Each number is 128 + 32 x the weight over its row's rms, rounded and kept within 0 to 255. Layers, rows and columns count from 0. Numbers have three digits each. The size before them is the row's rms in percent of the matrix's.

# down: layer 4 MLP down (transposed), 320x192, rms 0.0582, rows 224-290, columns 128-191
# gate: layer 4 MLP gate, 320x192, rms 0.063, rows 225-291, columns 128-191
# up: layer 4 MLP up, 320x192, rms 0.0607, rows 225-290, columns 128-191
down224 104:138057189104205195136154149165164113154135126133134116069107170120088088129152115140099135134128079174101127138152139143048093108097093160133134184180085148083125148140111086115159152141110149
gate225 108:163166165117125170155174137132127122124123130158113130126117099124138108117129074105136070082109164113093119138147098167195106134164089175112146075111129124134137164176111129069121146099133129
up225 103:146115158166098163144067129134109164114152132066111123100089116107134128125162090092157169094051143057168141108117160044151126100101129172146117114129125144162084185053084093176118123168123119
down225 107:104121104101131139104176096136146126127120105106108150130135126106135170119081117118104145068099097158113137095097100227155141170181153072119150030091156073150109121174141092115124108124157157
gate226 114:125073090100123106098092113118124145127136141164121083158174150158174140107135109132134159083079131107112182117135109104225152075100081092207170114141066116128154176107128119154132145154083145
up226 112:112114120078116144055081043068128126128140107076068093138120122155099123170093158107082106084099101149165162125149174160087168108143149103132124146126122131072148082129187136166074142182096109
down226 111:106160136133149110131136100119135137110128115139163139069182123135148078159114183128141065115156093153151117110119105093047147044127177165080115171086137072122162123162148154118128118136148113
gate227 109:150164103122202102125153105155150138098138135158142117094149160147182160142156147146144136099146101181101152146122118104156092097072223129110104129157147121113140143185182147134105141098120086
up227 101:109170110098117080123100145127148136103129114134107099125072080123074117141083137153168086090158226145124070176154139124095159137129094110147127194104119124154141143145153101076102110104116127
down227 106:134130128083089134115172204122112094139074143149153077133144163119120110145100114142094163218120144173128128169079155099114142114164122077096169097146092141156117106086108116112125106144062173
gate228 097:142123127153183084137140153130154149105139151189205199113133119126122164186147144193113090125101107063123201081104109201130128091166148148121138086091185139099163158132158141146165088160101126
up228 105:116120105146168164130109149125065173047112158150180068144110146131196133150165187118110128075126149090140131137121081169098098145107103110150175119088126100125153117085095119112128102176119154
down228 100:103085150119168178174080119196160119130139177200120127115202112114096103072134119106139105136140154144084174207130188118060139128119111136164101150147091154130164142156157148125080076140094091
gate229 097:079092133136104100106119146108152124100164144169093105124073118193153127119120147141138185161064099125153177110125107123146090117171077073145114132160160122135126173120173095203084139134135109
up229 095:177119109196135138141133110159102115113166140096148129145169108148095061161144160136113108109130133091176112082117097155103134161147163170119117134147179139116159133128192130147160151199134169
down229 096:155119105170098148152120160143077119104150107151104070140089217121142114187147113129134065147116074115140106084084084203118069121136134127094089145173178099123141152182143153191152101173143170
gate230 089:126099103099159129196166128103106099053122198187130135103145158145082099140145116100170151069203165129147174151108064123086111100095182133111183182104068102127159123116118128161171081166093154
up230 091:131188125164119144063108200147124077137117099061140138136137092117197118075123170094101140151117101134097134088146174123199179183118083152150157091204183155144107165144119130130073189079157137
down230 088:104184145104125168107112131162124152134115129040102140111110169161184161149083146130161162158154095103137150129116127168169081111106139146116109117129112132126066110154093137121168080074131125
gate231 118:124112103183087107133193099193107166095143132131118192122155136142113134099104163110142120135137148113157183116137155127163208112162154054145147144062062138100158116104063183077153134157123157
up231 118:101162142080160135098065166086153142145122150122139064088113119132150100134173063152116152084104129150123094138107114171120075153072135181130116112182171132167118164156170107198108119075092092
down231 104:093196121090140123117089214114173048139120142114161107088124144113176124126156146132141136100129123174104134150113085121122000167093154178132095095125173130133139120155122083126132068094123097
gate232 102:109107128117130116143165115103178101142106118069154184107199112096156118178089122136109166120143125104148137155157136162128136104114156140126095104150181151147138114172132161143104144134123120
up232 100:116196164115149117127082146109107152096075191089113109151120130119134091128126170122103151174156158161094155123100093128081117105114132186140127084105124103123149129081157137126153144139161170
down232 106:160122188178183170136100145182120132111107096145150086126056168151142130130152121091156167162102169145159079134161147128156102145161057104174189155109100184057113134070109100155112098148128145
gate233 103:146079073112129123111109122101113090171189126125103107105090129128156163183123123104133167122065127100085173091182172159175149093114098125144132115087163079131135164165176099129068124108104131
up233 107:131123165149160144134078160156105141086100135141169168170107149118102087091155041140114107118144158154127158097147132159126093139198136141110092133166129118128209115098123145120077122113135129
down233 104:115106133091116116132128092138090121141065137119098135127108165093130154117130080122122149081089145106160155170072125102092121180144083097193147115126172112124095169087125149205097118130084104
gate234 110:196108140132132121116142099151163175163180126156090068140123154131105118084135090088109170087036088125155138114141156175141098170119100163185139126179168116133092130101142085148148168126113130
up234 116:155155113176150185104161148144181113075113171125157184111130142151135157193038183150082108161178125196164143099048140124121200112171164106144156179120077099119133135128085091105155122129130135
down234 114:188086196151148082112108098087180105131108145155130123130119175095104122113117116099167027165131127149139151151165110152115072100129116198225149046119118130145137129109087160115134146175121137
gate235 102:141125128098133155160128146150102150128205131115144077159131139110095118130144094103148100106088190136138109091150123074148169141098113155099117138093173112130143120139132125171170168092132169
up235 101:120128102099145182161123144141087134127179113114156134108136094194145160062147160105165098100125127127185105074171123083132132156074112135108081173148140164139119094159149172145168173071184086
down235 097:129161130120126108174134129089140111175195045108155090111081142149158141102125151053162083123122121111163115114100086077085164116105103083124123175137125083132084144180227129098108138076177118
gate236 097:095151083148099110071166110135147110089145159160189142142135093155148109126143138124119068153119138124163167175171149131177144156090149115097134051083138094118074104150174136109168163134079113
up236 092:119137212117146154210111117124139180138128113130111095089087181088086170114137155129122197117123088107093111055114134141080099130161166168139179164125075144137175116080078137098099099090121156
down236 093:132155169089142147199125175168121130194164152182129111078132195115116121128083136121165146101183071088095114109082118074104118099099131146162105116083062153136130090120099084118156132050099149
gate237 086:196194104133214116106138134133155099152087129128140120126102141112172162183083183157097114139177178152129086107096071053104124151093106183108122120088151098158194136182145190090163137063146153
up237 089:100124068154096104142161065106152112118121159159113119100141152118065143109170115114121132169150122170095101081139101099167119120052159146087092143125109138162137095093133106126196109143136144
down237 090:126126126103178156135077115178134118137121136099124150175069193152162109105146115152146104119049092186145148136140079153139126116114166153111085093130154065166143155119124176098145138117144152
gate238 101:192089146085122134080164076164081144097177134139127102138092181132095182122208129162130162108099129107121138127161104068160102104133117133129096111135128102099105099060148096069168158166116107
up238 100:137118183079116135109113095146131121080155158160113172154139147099139147134164132132110165106119133126080190189141099076105136106098185140135146148063170111134103104115138114106191140081070078
down238 100:106111099091130096092112103105155158122191115078148195148120188104138159097164101147097157118119151091084178162142109051148110115103151135175178157140184130117111129132105118141175167135100087
gate239 104:129170089125134185093128135104106184152140136127094129105130127122134131059103097132130102058156174131116156161133166088205032144174137212128170129082092091158094164165095110111119141112118172
up239 107:148183160098062161131148171160151132117115150118144165143086120137072137114164131142094120125140136138136107126107097068091116209190112144080108155119113151157162040146046201146146115142113117
down239 104:155088101139116099141103133122151152140127127138086104060054118127086102169164148140177108133113160071074079192141139127084168129092140097122110151181072126093166112125160159128139080105048118
gate240 100:117183135137138099197087129114156074135140133136140167128116122119107118169064155093118137110096114117112119107174093115100093108136106127091113136170164151104191068146100082134101097091114123
up240 104:123129161124069133144137120148100094121186162087181147109149148081112114115183177182115083129129151097132166101088112152118090182102119146111081073121133121071148101095159158116150125192104125
down240 102:130142120107143139146110149139102099160135173056099124176128114154156168117175175134125147137110140145143173132141093145136102179092140110075113100166079076155133147070089123100131136150127102
gate241 072:118102106088119160183059156163174094136168137128183112115097128118074125155130145176136148094097152075134108050112103190127148146158090114155142152131147108099101168105134130103103151156164173
up241 072:151097117167072095120152098159111200117119130096125089116147136038167145185101101101134140113159122135155123142108067144193164177106085109089128105118072084131118175081143084141142132072105140
down241 076:169166127110128037112147096149118116085159103142152145085118174106080165125112057103101107148157122145128123130122141093100105130107125174153126103111133114114137122136148122125072148134123116
gate242 087:094070086153137153166131151098158088136149189155127135077104137129126146100106080089130122058147087122147152111135139087083176143151136053134139153064115132149091135074114128107137165147122086
up242 087:129154163095155110081172141176105193152094128105081103177091143107132097165113140129121161164159126082101133133079126084145117141105123168124115066169082151182142123213176098152116156067084140
down242 090:074167154106124126120120137167139119181134041130106066146113156149149072094105168133130090143099119158121117087092134104137116172128158169158112026154132119109154120160095089086117095120121150
gate243 100:120128150135114181182098092132137071089109115206161136175146148099103145136108150142112124104110150184143124150138183127168158145111125166100115108139177124101155231140078161086160145133145149
up243 099:123160064109107089089081062122165085080139114153170100143156113154116118126149145143094166179096159141138123149117173111116107092134126109161147182140110098096163200128130092091123105164145091
down243 099:190143100122159158132156084101174104099149089093128148112159079155099117140141135111074186158128224136167169115117124188131142124131101095179124158163165086154156182154122153120118089215174070
gate244 094:168167126147093100097093095146084090114175118108107130154173142124175158174171168087136079113141073104163173097114128099162134112079177122121129138219135145085141144166129046208096153176134164
up244 095:145144034151144100086121115153152147111159112171087029152143108190185140112172162141113166110117081105141141142114187088125122143050170132119184157171123163112124132123094154139107093115110093
down244 094:141135096153104120172075147149149091068151108124120120157153161130173167146165158179139094126155110120190118180126093113112158108133148171070101123179166147085183166124145136185189107143181141
gate245 101:089158083066122144103143082158116122148144125145128118113164157116129137113035081128132171132154125215139126199171155059130154092152122127171126114147117121182140099098054149116169121143109178
up245 103:120157122106101094147125102146148104130159119172154074127161140132152171069053116106108190160129157172114117185218145043118151094130099112165192145151074144139142124099107203114161128183127112
down245 099:145177130109138123130113054143134138138182065082126100110159045060104149120132113122089197151118161174099137158178127039120167112120116120153137153162138168147120157103095127105147094160081072
gate246 106:146112177139138121154071086118080188221159151102115175101144147137173156157158173129142163091128120106130178135118151165168115124113136123171133107113149103148166116109134118145111079155067132
up246 110:150163097149081155126155152193168124079139148139195136101112111140109134149120097104109077164117120140165157163147166121123176132202133167112126092089096088128120187125116131129121107142138120
down246 111:084216093101094101105101104174102148124108112167147160128100147106117095140172119095150115136061085150119103153143125091123168130156100138091093163112161100105107143131087103143150090076134089
gate247 108:059089193150138083119126165138108089086106140130117162120168118148213107152086160103137160096164078159161119099109107157107140079115137164135142148142060131106137213203197119122072116116141142
up247 107:145126155114120185122136086110131098128163130174075091131123146067122094166138110026148172107105130095100159115094127092087162115113151148111134099142180130179164114082097128183162126171107107
down247 109:112114145128066070086114182083142140109118057095124156105198169194171097078097129095156125103161071095110137098143091174075147128127133149142155125150064159129135193147180176139134133105145115
gate248 112:141125145180154126154105182123118108122095138112185150144131088131121102113130150193150168150107162099157152110136135082130189101175156130097175134099051163084207155088168147122114086138107097
up248 110:177092147107138131135134106141160167156126122106041138147175139107123096100152090103195114132092092091090163138116163095111113127103112159157061112098180090192078158125130119131089115142136209
down248 112:117084170109088117148075160155133086093119117114057100160169117091098087082188116182171100099123143121133107106132119089104134150151142186112059109130115137123178133110123143107125133135072119
gate249 087:114122125130076138141107120097205114154102091126142141124135156096094094104106166176197130104180140136121193156123082121166123107163200101139147173155113195188115139165061121090138148192093137
up249 089:106212174127102143125112176138103132172085133158171157105136109145138108086097123147058068127142129155146111123113152129066156151171159137092145158139116110155108134197066175093117146147110101
down249 094:126163111183145096149109072139082183132142175175121119164097062128123169088117080119094163142090129093102068167117122103089211137156105079125106096098146178078107129171155202140129108104120090
gate250 097:165182175242101164167139147138177141150076128139164132098162126155163100147124045103150149084172102078153124175104091179094110101105151146088118114116150153129162134125167171154157145133082158
up250 095:116120162116219146118110156105135135144156130080117110171148127127123150103145106071132079100129118125159154102136117095119134163107090169158103113087102144135130086105110052208132124124193145
down250 097:110105136118134155087115110120044158113154063022105136111155127092118154087075126110127147157175116142128142106143169133126114090180129145117119115067109110125086146140135160148084097111112099
gate251 113:087089138172055098106155068157084080152126123173174138104157134135131150109058104185157085131090126124145080090131137144125111125095111125113069133100181158164078137119137186065176119156161177
up251 106:160123196099152153155116227142121177121159149146144109080129148116084148181188136116113128138113123074133186078112142152179136142166123172128125081076117115107115140136179117160134167173172177
down251 114:129171184114142115173158167116092149190190176112160143087071165167092122155119131088105082169136074127090116079109155127099066110147125135158057090070076056116085126133096094096102157184116170
gate252 101:122082047139095134081164093130094148155186130138112078167164138141136143069155154092095161164045122063093092128144122125158088123115151120174125109143188132116083172084138111212153142133063136
up252 103:133103111092145091174147159159091089079145135114153142095156105167134114078146078126163147189087165144146073100140185104175064183148176099135162112131126159143093159151145133085138121135118143
down252 103:114139117107092132159181155151140131125186135156186115138117124172128129124119153197170223158100136130104109136141156109181125146136146091158180108139175142082114159076120125104155074089095155
gate253 090:091167129108124194161122175155191107110147157172158144105162063109095113117074124116151075153137158098122142151133065115195140156130149122128099107141128134131191108143194100079144099140105094
up253 094:155137153189146160084089122099125178100121107136152105103094113112141132116146163143096137100200163101151118111203158127110193105125106121115134140131103134175144101141121139123091156109169191
down253 096:152088134134133143101145195148152075124117108139225106112109113179138114130116104132132164142157092136141178159115117072143071104153146142116125132114114134121183074145093159108162124127102138
gate254 097:150138144154103101091160172165129101126099127130130064141201139135134134146133107109127173119111104127120153132148194149123157098056154128147127132130174171137105116120136131183167117131115105
up254 096:129154110124130136116105120085181131120095093104107129092156174084081133144151222140126107148151127131143151165100104136099110121100127098065057090116135109121134058130103079063150076209111169
down254 097:131145082076121120123084119133110169132125104121087170074154071088145116144129180149119100161132118095127105139093113122114067150161101130064077110081163119108195103169167127159146112187134110
gate255 098:125091135114150158087086123110102094194182093119100097136136133112112179161149130158157150174113120142101168124048168149131117090083155097156149100159145159087096157134161111207082116154153132
up255 101:130174143096163098088134074103123130118102119196160105133147138139071166056068113094139110155161136178139116111147114070139151148188113112126092114110107093158152089158090110064176066179125155
down255 101:062153120073172136107118122136089112209107090123159166082192160109109127118123188105169133193128136137166118084149158153107108137141148076152114090143129136099166151114099146120102057083129135
gate256 104:137093137137131099153158091146123127147138144127157147105168125165166185120110150089117174127058081130074159154145119139168105061116131125191161107175113129111143088204164159175104164191177147
up256 113:128056128141105179142154140145172111143105166173154136123148115076127147142121130120069133149139144132047157157105159106162164147089128099140175104090101129124133115096131152112157150068109121
down256 111:137101139125114131115102139142102138090073152199190145112150111083089095087088118110177108162169156094097164180090152105178089095136095154150215134096127178163127133154168105149150135093100064
gate257 101:130136101124093133150137184103151114110082139180177182151136111145157122167145196176108095121195139174131069138160117157108149158136185146055106112118138149165196035172136145101122118108138104
up257 110:147158066139101134149111089101115120117162125067121103155137123161102080072163087133135188165150119151140151076190151185088073116073101160096190112180112150116147118145089178120089146121141145
down257 107:109103149081156136090129113144138136116070151121121138164101162129155149200152104073130128138084150119171118158100142144130141155132162166168108166138119164132106158104103106108149074140139119
gate258 083:101129109132149127180137131112117123130124121120140124108140130159171145141105146134166150105191151168074125164129130179090102099138077146130122117072128130150179113130147161116137096113151163
up258 085:147174123142090103123137136106110096094138122168126078116163111117182110102152131084110158078121165146125139139169129081133107118118126142112109111140073121118086136132113177164090185075155144
down258 085:150139123140103165163061120079152096161093077118099146124107167107136073099083097138144101193121087107111091134129139141121137050097110168130128161140134124140144185133099129131136085086188166
gate259 109:097142089119163115123107127106201137140154155126113030105138106188131110108210156094093177100104157128154152134091118149173130116116096071101156139114130132088096184092101115147124157095099139
up259 111:168128078120136077103125115148144134175148085118107152113105099126106079129097140209132144191138149177108145164168126051083081086086182150163129132141118153143157098128117161113165135110135079
down259 109:152113129101107154166148168134142154119145148139108184153096173112133083144135123164149082128210124144104149194097109045095086079056176144097095061116082127142172138143135059130138158169116113
gate260 099:052180116075125110126143121115061178142137140100132146093130144158142165093125170134089112132083079117129138153141128145094110167151152111118131126119118152124111147081123122135164077132127060
up260 097:070141131121129157085166123073110169164109128094093148139145138163116158090103137109099138145090086076164151138125132131081100169156111045105099124158159159137110171114138089155122078104161078
down260 101:174097113139140128180156152099123143172036104088093156158152105123114149144192173101140098154101108142163140106126118147117120148166130123083083091128169143165127125103116100161081118108200108
gate261 107:131171158172149124147131187113111116117134122179161158110076125130129139157144155177140114144175167137131121099117143094095191131135100091138147161081085149132123174108161126157152119111153082
up261 110:151134120156134150144117151128118083091122122181186124157090128139131183175138094087147040134130129119129124118163115110134159119168141092095143080162159114072142125178091147155142068105142158
down261 107:105180127133151108179138161109116139130147150137127157105111096123151107131123163191089183140185131121114185162102143130145092127116094169131122168120084109126102167209149106095123164162160092
gate262 087:119150134161146113113141102114090068200080141136108135154181108190199162104084136172157124111147148145136123123164091136091086097136090139124112104169131134075075102141171180142139134128156112
up262 089:168116132122191144160135149123190190152152144088047108136102116156096094125164156168116136116142157094148183107115183158150172094115109164141143084120093095139088131129178101165149150129198152
down262 089:127093170135129165168087117063165117149169175119138204121139120121129145120137136124117161125120159145117159105165144092130079130094142104144104071081064119136163154106150109132091084175138170
gate263 090:157135161114162087116206124116055147142129120149126139105158146151163109176122133129108115150110100121135148118122150129139149105153167183106154107139135129168136110107125114160080079174087177
up263 091:083123080136176110107079184106088104134094141164115176178115110172095111129142128065107160094132132119093113050162100081141114093101177143090121130133038088105143073182095146076131152187155091
down263 092:109144079157141165157138095127108151104167121095081140162165119126170136112091131091155150105122160141203153073132165187097140161051113109168159098149136162107127180115137205084171113137155132
gate264 108:160083135200121115155157162130137075122134119108152076180066104122189117096117104129154146180097159193169134120138138061120136093123160069146104180124160145139071113055144116141136095171149111
up264 110:106083105186141088155152173173184099128138126105167082115089125139162071119136165119120138161072128162149116151150152086148144074080158109133132172127140185111089124074114098169114099177149118
down264 106:162086119128116075176100185150178137103182081137168122116108077127149053164139192134129068187117165150158114154123136089129130070115156113118102197128142157132112143076128105138130132153191093
gate265 105:166155099158096151098185128087104153116079176128090122142110163195133113168062128088134130072155066133134095139144121077127123154108130136127132093138080129164116153092052113148126154151138143
up265 102:150171127152133105114137156119124131146095130128107071148089152197111168109063089139171152091150129129102075137162144075158150129123129109118147064115085107171132135081149123101100123162177098
down265 099:178106094156154115148095161149180175139105062177180113091162108138099164089119123126191062166106115147155141151137178170119112114144164109177111180147189139129107083133169149118151113181170135
gate266 095:132090094123092121159093071105100079148153143130099163095085130132155117127161121072101077138151099110123133128117109131126139090105161071134074175159156152145158107088114151138093141127069102
up266 100:120098108138089153143111107098071096112171112159119123115131139129117144190128167161114163073115135121084134155180094151122189088055080129130102138140145134101139147147139172131168114105150151
down266 099:145102097117102168100100171137165124148128086147090092073091105135099093124169065079155132122110153148115121136103060080118113099148158148125086140147097135144181133115095112201117170138063230
gate267 102:104178066161180146119122144094120067059146127163123110130127109106122127096088164132118155115135132133115110097057108124112165141125111134141160181121106127152093211115168100156108141118165104
up267 105:097093130132136139051093132155144173088104129064068180134129156156174118106151063070174133147127120131123139097127161127139137148060082126124142124109138152203157116186119142129122111097080087
down267 105:118083140112150122110142135063103140135081126069186108072120154141149108139137110171174132059110146157123101188130140151133157129108177159119138110141144102149139154112105133107142142106142198
gate268 107:101096110082160113072123151112141140111143141164133198143150122152140120171145133153156101096184130092154145061166122165104161091115076152133112110141131137155096095225132134106111136126148091
up268 104:142111062096100107121093134217145139148153164140158105165104162128169176105194168111104160132128146126141118125153153104169115099120111091156095120190104134087111211083167113094128147117117164
down268 109:137149126075155147023156124103126137078071105126090127119093161098144136089145134128125116180190202087111083158143121057133093175152139155087113185134106110158123144112118148125092153188090148
gate269 093:139133157124149138114093173096092162135117129135116139075127132122117140131129077097153121118165134089138175135107128119064159084144129068111125110088142104169112194175091104155099121109138121
up269 098:099070115171104133143175113080099070116130119113094111160195124129167072127077110150102115171111125117114159155185060124110099097104081109158099146095114081155102130120163115122052113145099155
down269 101:122143169066102111122054161140131157105097170088123136132103142129101147109114113116136135131129126090100163094113163121119175161162139035176132154101106134080102146120144133178152126078135095
gate270 100:099147139140145148144114177134118167105140111138110105065137135124101124137224117123097104120151096128129145123117170148145125112148224149080166083116164073131133137129160145135206117135108132
up270 101:132111102120129204174125155098174135141159133129130095133118140072108116131170159148107079085147145083110144170109096172180134152174115152130155082095118120127107122140095088172170106114167152
down270 097:146149111066149176146111128103136154151094146143160175178093155108143148183134148139119140110141157080139111121091163175182158089147158178130100147110113171168103131131118104149168062087168119
gate271 083:106143125122141176137117190059134118116164117144131123119060142151129095089135140136143157118143138121146126049115216051103112165114143181095148102067053107160105098101098140127141135203137162
up271 086:125146179123218060131086083145090162054151145133151034128153114129223192099128121131117170089142137172115104096064171144150135116111030187130177100133097087144093153139133167174111088116148128
down271 088:194135116110094185101146133103115130139090150139162121120161083098059150104160122147122070122103195102109146089126139148128110131073142120116077126157123140135092148071198105137136170124093073
gate272 103:179166117084181116115181126162133145139144087114125106133084128187131157043157154132062127095096138122128101087136171074176148092184120177153154086143059069147126139108151101119141104136111147
up272 091:088144108158050113146088133141106165090126150157158147106187121092145099195137165092129130125147121133107151191124110160117113124071157160113121124126149151154123143104086155110146121153099130
down272 094:152149092086077068109163094147113151140150125181151113138131116103143174118130217110144119164133106110103117150098172154133088158116102146127156127095097135146097087102104076138147121136047120
gate273 099:131135104126103129154119095146085171119111130080161145066148134116054110151119108149091124166113129148121102156127092047168161131102173146101104101155116157192111101154125133119173191093083166
up273 104:135131218119111071169138185103140118084110140138138139100160121105086110138134101157161127188148138102107127121176146108112129131136181180130122085123158144137191124112179120088109133095086108
down273 106:111171074152158100160134070125140083128115111140183140105118251100105116135117171139149151152070138124116096099147089132125143151141114157166136155148101145063145153142122175164136161171158138
gate274 101:194110170158108095138112125169132111165097133112099106144129155130219165126161107126126169137109132120111100130127195130112139084143104168121146119153139139175145138108182092231182087120168156
up274 099:144081138185118097064157090126191139095108090089066131127169098090112136091164069115188168140132072173164113136130108161155118125097075089157141115119181099110138114109113139147118093185109078
down274 101:125060163144123119137148110142119145089156161066137112160108194087104166146130155077141145148132132149100173119189135077124091131132101109109128134129078135081128094135099054123115108174107078
gate275 097:147132135106134177144177139144199123082132161130194183047100109149113112193090167093151153141116131138125098154100124123112079128107151146084090069117123110085113118148109159124178132150181148
up275 099:132098142139147186154132077110148135188172121080103116145164134079153168098122092095110134114093102082132199076123111154139157143085110116135144147112133115157101182166083130164223142148136136
down275 100:159095155114061131060111144150117116111083098144179133102124155178092131077099099178125088150132081147129166143097127129129109096161153122075157138140124136100133138172050178093157148138124148
gate276 097:155147164177164099145130140194086166127170111125139104149122088105101151119128135092126148105095126166138120153179172135112109127177080150151163084062087087135120052174150130118148117134095154
up276 093:147098147137149146136117179131165088163139140122166119088154079078121134088066200111138161165119106091190100105173135119062146131124078172141185127144106127139125110140135114130167118130153163
down276 092:092069133171151139157166132105090135152140060131150084098111083098119140144102153117167150089132096111162127160119084072060126147130161151187175163059136067145112141148135098172111114152218184
gate277 090:081174113147153122159173090069129123095122165151159187128165109073132124164092145142104091091182123142144127193111135115086073124101143140100102130112109141120213131130084117065095116111119208
up277 096:133154131134132169086090151087125115117075119097139103115111128140175131096197127142119128151113172089092217101119176160170150140169130150128158104160137126173091114118153150109140126175140152
down277 095:123105131108115165133128067163195094158147160088138140105145196159105139119128151081104175150156128139114111137095102212109093164147157149129100081140132111123154128164113083142091130080151167
gate278 100:123092146136085114063157082142077184190147107168123117122127127152175119127144098105155144082094092123148150149077164113102061146128090128151123136134140146164058119178095141158050120159167157
up278 106:108113131077130134178132111147154119081116123102148115150099139102118126057207104087088122069064140124111117124238161127139106118099127093103102129177148138073139127131084142100153112109151116
down278 103:151150190104133126125091144156132165155077109176114168127075129110139142152109169123117117155186102179103146072078152136117159166136147102122161133169142168108086143155152148081120030170123159
gate279 107:111127101109096095151136085096133122116120134133160126102167119133183099113079151172151125136095076108119155160100089123091123180093149122140139129116159144118134143120113093186058139133096050
up279 111:165115142123138153110109092101120129118092120106143166173101108067150085106145092087123096101136153151150117118117037147108059090148138097102116144149093110080127078161179081109070128137110120
down279 111:074195090137134076146149143151128127158140167140115104123181149232181156163133153191086141137113073153149134094085167118140111147159111165139136119142219122177146168148062160120160151099156104
gate280 097:105148072129127155099087137094108118071143137136109094141101111168107092058093169155127101170155140121142176077109117086112192170089119114127141103164088106109128221100163159095131092121144135
up280 098:108180114161167142112145142102034134145084087162187183121137148114136172239121100120128104101180116170109150146111169203054100164132169130087068148085199164165117106201164126146108080139113133
down280 095:088166091086147147098095152125112097114072127149144086113140172094115176136120107200144159175126183165089154097085123126106092170198195155100117140140143155140135159108126104155134142169120120
gate281 091:147104200126084145084163099155134192180147110081134099112150143096140172145175092105154111143078131135128124115130137083100136136150108139143141125120161145158097090132119135139079131122076165
up281 091:165155088099109084099158126090152147146129106115096184134083098051142121165146074171179136150128100165123084130087109191139067180111126087094086132132181123179122082143176147147114124130146104
down281 091:131122158118100088182132134195127109182148140131124091148137130166091095092167131080113127126119106167110142160138123106097155118123135138154076127129141111053111109126097084146119087067121133
gate282 107:149120128124108100153143100157069091131144223173089162108129150158137190132124184118081195101083050092076127089166135130115116135113127162081136111181143143161099101111134118123121165084073169
up282 107:149110103101112131124124128125137099156095193146102116197122134120101177116105168137116142121085088134093096140175155149089098111126109168056111119154162106154105076063187115095104121129122158
down282 116:170104113125138121135084167121171149146062085136109136174143048101116117125156104112151095113126144160168121149151154160083143115133114126100149161177128126129115116147154126065091130167188113
gate283 066:093108162100109105076168163096101094122144137101150152173143114127088120113097131145153132157152125161094073163135149185167185132111135156176082127076174145132206178107132098102090123165121092
up283 070:144153160157157121151111115108131172093100131120130113147127108144061109187180089127157112085136110062129140128100130146150145103200139213115177117148088154100172156187175038091075123136159165
down283 070:135131100149152122170158123108110179125158196111143149091185109121154100139099144119124137174117146111143171155134110105111118082069086116132131120123109155138073134104150107168143135104137138
gate284 079:130120173141109134145159088092164145125155118131108201100104118121136146170102061155108151142191150144134216140144123150150152089127140127160157159117178084204150182182136088095139174127157204
up284 083:122121127095141146146144096140097185157205123138056128125095129179119144134084112116136159081078141117116165130157167117143105128161123123114155164086156147159089163142121097181080125198127180
down284 085:123147145142130061058153043114095141097144099054134127166196139109159143139102066120109141121120139158122166107135109166128154145134104120111096142101127083120155192108093144190089192126141135
gate285 082:135142131131095121086118152166086121187176142149124101170161124114140109154095127122140084137096053113113155162094120097141053108152111079126118118134133125109097119110146093139161059117122158
up285 084:093130107133097147109128180113140204156203133135095063167126106103083165118099188123142119075106128079101075117147140099084154129168094202119069116110106071104080090167126087150149120173154129
down285 087:108148101116050196178104143145178151140065120099163113102150159157135130138127138106112133127121108124132168173160044160096078116145149217115142146158097127130143193165170127222166113098140157
gate286 097:131151180161158106142119131131133177107081148097143129188090136109127099140127182120161143093123168118111118145070055097133153092111091139080104127081192158146130093117152155181150164116174147
up286 100:068099155164130114124117093149161161129147131096135134136119087152175075122117176118143156124161156122117128077092102082127169106085113130097123148143131170138166098200124132149159149129130150
down286 102:179132122113130216119127109114109112079102090121121122123077142119106122179097092142136116143089131158130133121114149170073093120182145130193100120071140103117092102083173094089131119127120114
gate287 097:156146113103142129116132145148116149207164178165140114122039167133110179133085088057153126156078111153108178122093099075149131117149161122153166163098085124144173193082047119163099130172082142
up287 096:123091147103174110173116161177152153194135103134135092168076137114111154094146114104148156158101158117105128110101098046125149100169139089156114189188092128072154163121119088159075117123085164
down287 094:163054152143156060123113177086179125170132149105110130124088123142077176117169088050099147131134178077134147120108098090098186110168088110108134148149102143135206156134084184161102107133153150
gate288 096:089145177145150148145092137132180076077126127114185140107131122192122176131106129150127123142141107119128120117090195103110158136158173160148158109143077136089106148122175153141186153159143135
up288 100:167096149107128137174126087110153093109098123082148125123118125146173167184133137158077157148163127146092114158128108124153114168137167111146193139127119140091126120123143159088206171069107103
down288 097:131154142120182163145140129113181122158127155171106132142135071057114139092098083140124144099095137145107147106084131171172182123123133118132137144094162160147089139110150124117122180039145097
gate289 094:094108146109131111123156070090099119067117138150119120102147110102105101094144108056129107155171128114104077038110103103114075137167120133081138101147189152184166117134099113157136125097122105
up289 090:120159081140055193131098194084155146142161142147076121133146107229147135058095094138109145150112091104129159144129198124119136142159073102185126110150112134109094170157091087105084106162093162
down289 094:130154169102158096101118145138126121141172112125128054066143200092143125123121152113122135122143157086107154102106117098073116129113188068114181143162142136142143132106143127194096111122175170
gate290 087:131185143083130128148087137150088132165183117083125108101147123132090073084147154157153103098121108087106181096103134073148116169127119076107155118168114140093137215066111077093091165151067050
up290 085:126135146125138124082133079119115182160160114131120140160082108077126113101146103190160133089096127092165152112083085092159105172142081101128156092171209119122088158089181090080095144145102047
down290 089:149172097101121100148099155072183131091196084178156153181128085123148137115117117119136135101123176128127107123083090160176099116128145156191098150132154088158119137091144134118102171134184105
gate291 097:139106169079116118149117108171146216104105116093132125098116141142166153145166160080132138159097130121138135106096063154169179108054094083133084113106121183141092080150132098137233116118128170